From a checkpoint of a small transformer trained on Wikipedia.
Size: 15 layers, width 64, 1 head of 64, 1M parameters.
Each number is 500 + 50 x the weight over the matrix's rms, rounded and kept within 0 to 999. Layers, rows and columns count from 0. Numbers have three digits each.

# layer 2 MLP down, 64x192, rms 0.153, rows 0-63, columns 0-63
555517470440451437559594393428440558491492634558407488507482509395520451436438368464458554504373504449579452584557538525399479474491464516478520522553433422594496412570490442491499490492526559
508507489512478441563432552524524517524565509515523392543510503526525456565479503458506543514543551534544485424564496441493494497544480554433540509518411487444496547494495479447469545483532607
437468422540563491486517595504467523501453473507504445508590526474509539523434484524551524511511489476490459483447410495509467501536423503410410547485440596435467520509442446459485516477430464
516498574551537502529491511553515516568433604532490557536514440475513534430356557561530470500491540466543504501557456431436409516486576550492487418501454554531602500392463488508543469517528480
476435497523583493545554467460469490459490579486485497521453410507451482587506490570415531472510542526550464490339478490531509398560478524479553529468521543533496458472532408463563490528416500
501399519528519450409490525521459533539570508501426634522489530499447508447560470473565583393477563576522549501394483483580505480559480533527475553607517481413555502590542582530538511441453469
475473455519458486568560458474533496520505490479481588514488481512486430450623530418415435505366505536548580528500565492544583622461498519541488468538529513488420517521454638492495529400451406
521508478457560471466448430467588585531533426461536485447478586426485496441529524488487468535556499505502431465543479525546436427424416456477437481521500510537579456480546456444439539435517548
552524499513511505464469475372484498495475440471666532489532399538506504510561506500535463492544548477514457509490490532565510551446426554542464515503573520513441513458488516501553485468496482
500579550534516515398475448587535483466492574531544493529460441649490536504486532516489452479488520520474496591485575443501491639470479609522526399538505417455565485470460495405474491494448450
520525520418536517491520458572493494498449482537465540462505448520465513452521588450636479464513466589482438476543532510509467444473462590526488446611484555527489471531557468507527511538448538
499477593537519477431439514544532404484525408544475589523524449472521537495516457582417507428527504411436501491492544486412496562479453546614481491526426461524599516569547576468560441529470485
458399570460493478584595389502456550427436490509524525465531515451481453433550539515556544501435529504479499567429512561422360540471500496525511545540435470468509514469414519483480531491502441
489463459504411513406486454437394445471475527609502521517444551475443469540477505433492443581520499550545482430491465506459399533510431505545530447448408416493549552545524434514459436465484566
341433471527516520536568536516452496458551502511452471553550487462494428508504565580467556556491469465512374509497512500437453512403501527545481408565433474578564505452456554488487495531617513
554553501545560462533512550541430432532459474508555479534480506490482556553508480495529493531532559523495484438481467497472513494479539597434550536536498555507456473477502458623510545436567469
556476536482493425491496537499605495435484487473526466460569468517452512448588557420468427418521557498533581529479496481543448472488562498570588565474533487506494531595558534486556480471459568
516536455526427466549547493545468479443482533498459561488383422569474543482482557479590374468543534539570513475547503496586554501523558451561547450596463273546512477489539456519515469555570473
442524433554465512509524520517501443519472519527469457521524485515406520511435414400405566500575509487597573522477450488449470525496522529450498468530501543455479465483473512485423419437430512
390561453413511594487524523481590550431541445420450490485501557441478485607611516506537448516529486581418564482499470487418539537481549531509472454483503532530504537573501520391537454581417440
594513512479466476461491510473577491590467488500427512474466386501416634510509445451587528498555548517548533451513497451554526521528594450560600496582466432550478527526522528615532428501566571
528435505493553497525488480577552605507544462526478450590527535543477457458413428457473551482492492455580525532592493589511528457511540453499526479526504512509588486502480563518471530456540498
590588490500549493498439515508580543569546499459441416539514559506525526531499439501545539463493479456495455579561544383495408515450484593498526623487390474461539466501425470413543390509439548
568503513377558528484529509471565405543450472458442534531517557573520494463422423424503558413570433534599486576591565518537557398536462535519475478463563496557510468566557528510500475469529485
465519513436546486390448401486526409513572472393483512514426482493536524491522504434414486545480476442517417472436493453446586572510503558508448397475554507479467565513550514479473523540519406
438565507513473490550522514543431537434496508476439449514477519448526543511527447500489527418538568528490475507468533536470437577490441545522520444430461443474515548488475415634539515469492419
472509506505474544530494590535534455497366511624426517496499463507641481471471421583522543542430492577505623477570495528548480548482516486574464492543505459473452427560436570496455477461405466
480535398577454560513407402488467428581495466511539473425509528439545460485460573469485513497505524499497507470506518606410476483463554446453480560475443482445463551545474567517440493505395466
546473543496570454481529577483422574552593440481498470497449490484516624497461532481550423472530568381451487515540548473473534540511486570454438503411506509459512566462499462532530536546531532
454512547622577456551542559530556514532524561526477533505506477437521488503419494523488446520518570455495540557481538507387546398463498526370509482553540506505554526498495440506467524497511509
450426532477488485415551491569550524460496443543475396518463458446533417513546565524484388488453558472497476475418468489481355513475487473540446449527485467562416500468524481466504551406443461
558488469457499508552463514533610514501489606623436492486418505456478544452443530566630518464457531460415536494478545505566392540463493492561474414522486429448389445415476515495513503413502540
421482445505489554546546488541492439471528437560414449540475472521474497453563500511489555518472559512470527421466453524587447572534487463475454496482519456470501474492537468558537511479495483
538507522541472442467423555480482501541511465601446520487458478456432527434496533546519454447512542522371550429482551501548472392493470452424555516534479448478447607494607550558556492514493524
538504508513475449488527497511459522477544582368462516505594484437543535528524504490502468514441652465487505493549395491429488566531502442543546524492411496474556605536458524518550503515471426
501385500514526477506535524477497578467507521566504573492526516461455547427479523479508493582454477540418495413576479589518481554487512442598422575541506499500467587457455494488531536500497462
554505466510597499438494475601485581451523543514439496532469501467545590518494440514568616474479539554474460502437486529480507634576366474450417507525568422501488508436524504542548471444495492
540493504491552431477569470521455553516543421478461535434607479528458531541520470445535499493443494495596481457440608472522577524531563586503452513494552529568442411487514441552504555588524522
546452454434577567542550457433441532484441449408522584496525552535484482455468451366622547490393447509542432464448495538509495550541488513476469564456618492445557558553437490521468525513466436
535547502570558547439457487478510518535559433481555470525497404547466523496565455544551468525546560421586442557589489457466509491461452587465477486436539532485553547506524496527554472501522518
557558530541410497443460518515616459454474493441509480504453476516609497559471488468481456498550465482523507503551536462478585475339575497468455450508482567484541427466528597565432539440550545
462474454409524556558539486580505480393613482471504504460382552467477545499530521521485490562553475445539452513546488564522506529520558587538474388371467536510593519499481434620483564473526499
488435471510529567519420426453525515527428441494486529436498532517451487505526559454451521516567476597464563480517478435487528513490433493496553541457473509474443541478541498478474459645500491
534473497499478453541527442487465471598488405514500480516515483538437525506407604517469494514454487440492513459513542447535430435533530434468519519537469445446470526483401572558492400581508407
586503491435480483517487457595549498450458497507488566480519509500492535451493523457528565492420468562476572434448498550508486564463439461577447491533543483423455551514414487533553498541442487
479388567522453484440595530500482484491543483502494448545456490489478517503480449463529524477524612571505525371526461478492468585498461508482541536533498440433470571477558424519538536621467508
525531425608557603510567566457505397538496512426537533474479448473495443460618553481510428536462461633437588427480480543510511483472507419524471513478547502389407523504496608506510522445416545
549379494531419416496486527601577488417526529556532505458483614534496511485547512439393511467448468529458513511383524491564480490657461511511531434526547433498456442584394482504498384472470453
410506444457508521449492503486485423536491523480539567513477482508441457597515497539440465458503545529610423538532530486579493513536544572525529380534536518523494548467480516462537491570438435
446419538534501546531503474522607494480430534568457557451535566423512363488549547522501567446508485512441523533445623503500514499482507455463445444479537499460421467510483481508530427493485523
510556439555501506458417491478529548544518506520536538570569481517483545459465494507481549441562575496461460492434530581539430528429427538444501650525506505446477591512460534447607492464470481
498532494505522479544539524510530511542583560540373591485504446499571497448442389563462596512461509557515528610458494499513479536568514451499483585456426485421507477564457462532539492551463453
508467554571510519538527524497529495546435459602506466483463497483506495508414539461554467508471532522515555548573514505513500436541511465485500486557486517512499516547563471494502460532557540
471385585505516442530486470500527432503562512504448451564425566415528481531535405588545499528530523524516511516526419529473589462525494428480524567416563534573528456418551518500533506521527486
491515585517500462480438518469616563580494471437530455565537452509398641602472503416517559445545499482532418467525458395477457543464458537446547466506523520446437575526452405463587495567485549
457483505425524508490479556478582529440545556548421466498581534449574462513558444478513452460497506444568526451465465432412550608339486544401568426500351422501421442565433487507446382531555372
517402500474482498549571457566484500419506569533472514551452528513497446511453444465509596551395493560520468442523507469458603599529490542465552553541560524532481456496513481591539538581438496
461548361524506483490413464492448505461521556471497495413530481465550513639488520503338503556484512520625452508504415541502616542536527521608419505451563601478496517414425535409510578511452445
579404532503469476534461526428460446569435497476550490477490567455519529494533484499512493518445493479517439574521416467486509427514475504503533542515491500413516517497561451549461503550504459
529549447480500469429422535518467468532600499459416564402504544506555616507517461326513411502598456520555398457551576528555470503468475518522472501388464533474509478547470529538398493513595515
578588561445483383494466519504515634577558539449530587550558390477472517440596484505428430459554574536458462378522524449551495545512560499511453573488533461479408549480539520487517507552544533
444499452491508560543512450520455526478500463514563517367540516582476549478435621511489556612521514441464554447619476542457589627516502529479456418588471523568524545438481453528488642542558471
478422448427491387464559482513485589510446498453410482494526481580508481432499488513526543432495483442528424540507536469448611476535448456518507577467403387588531400473371540474499511494438545
532485501480508481504597553573503476440476522486420482533503506507474520422458479535513567562527530411508481459493441464570518464567510423497524568484492474578532526397501534585437484445578480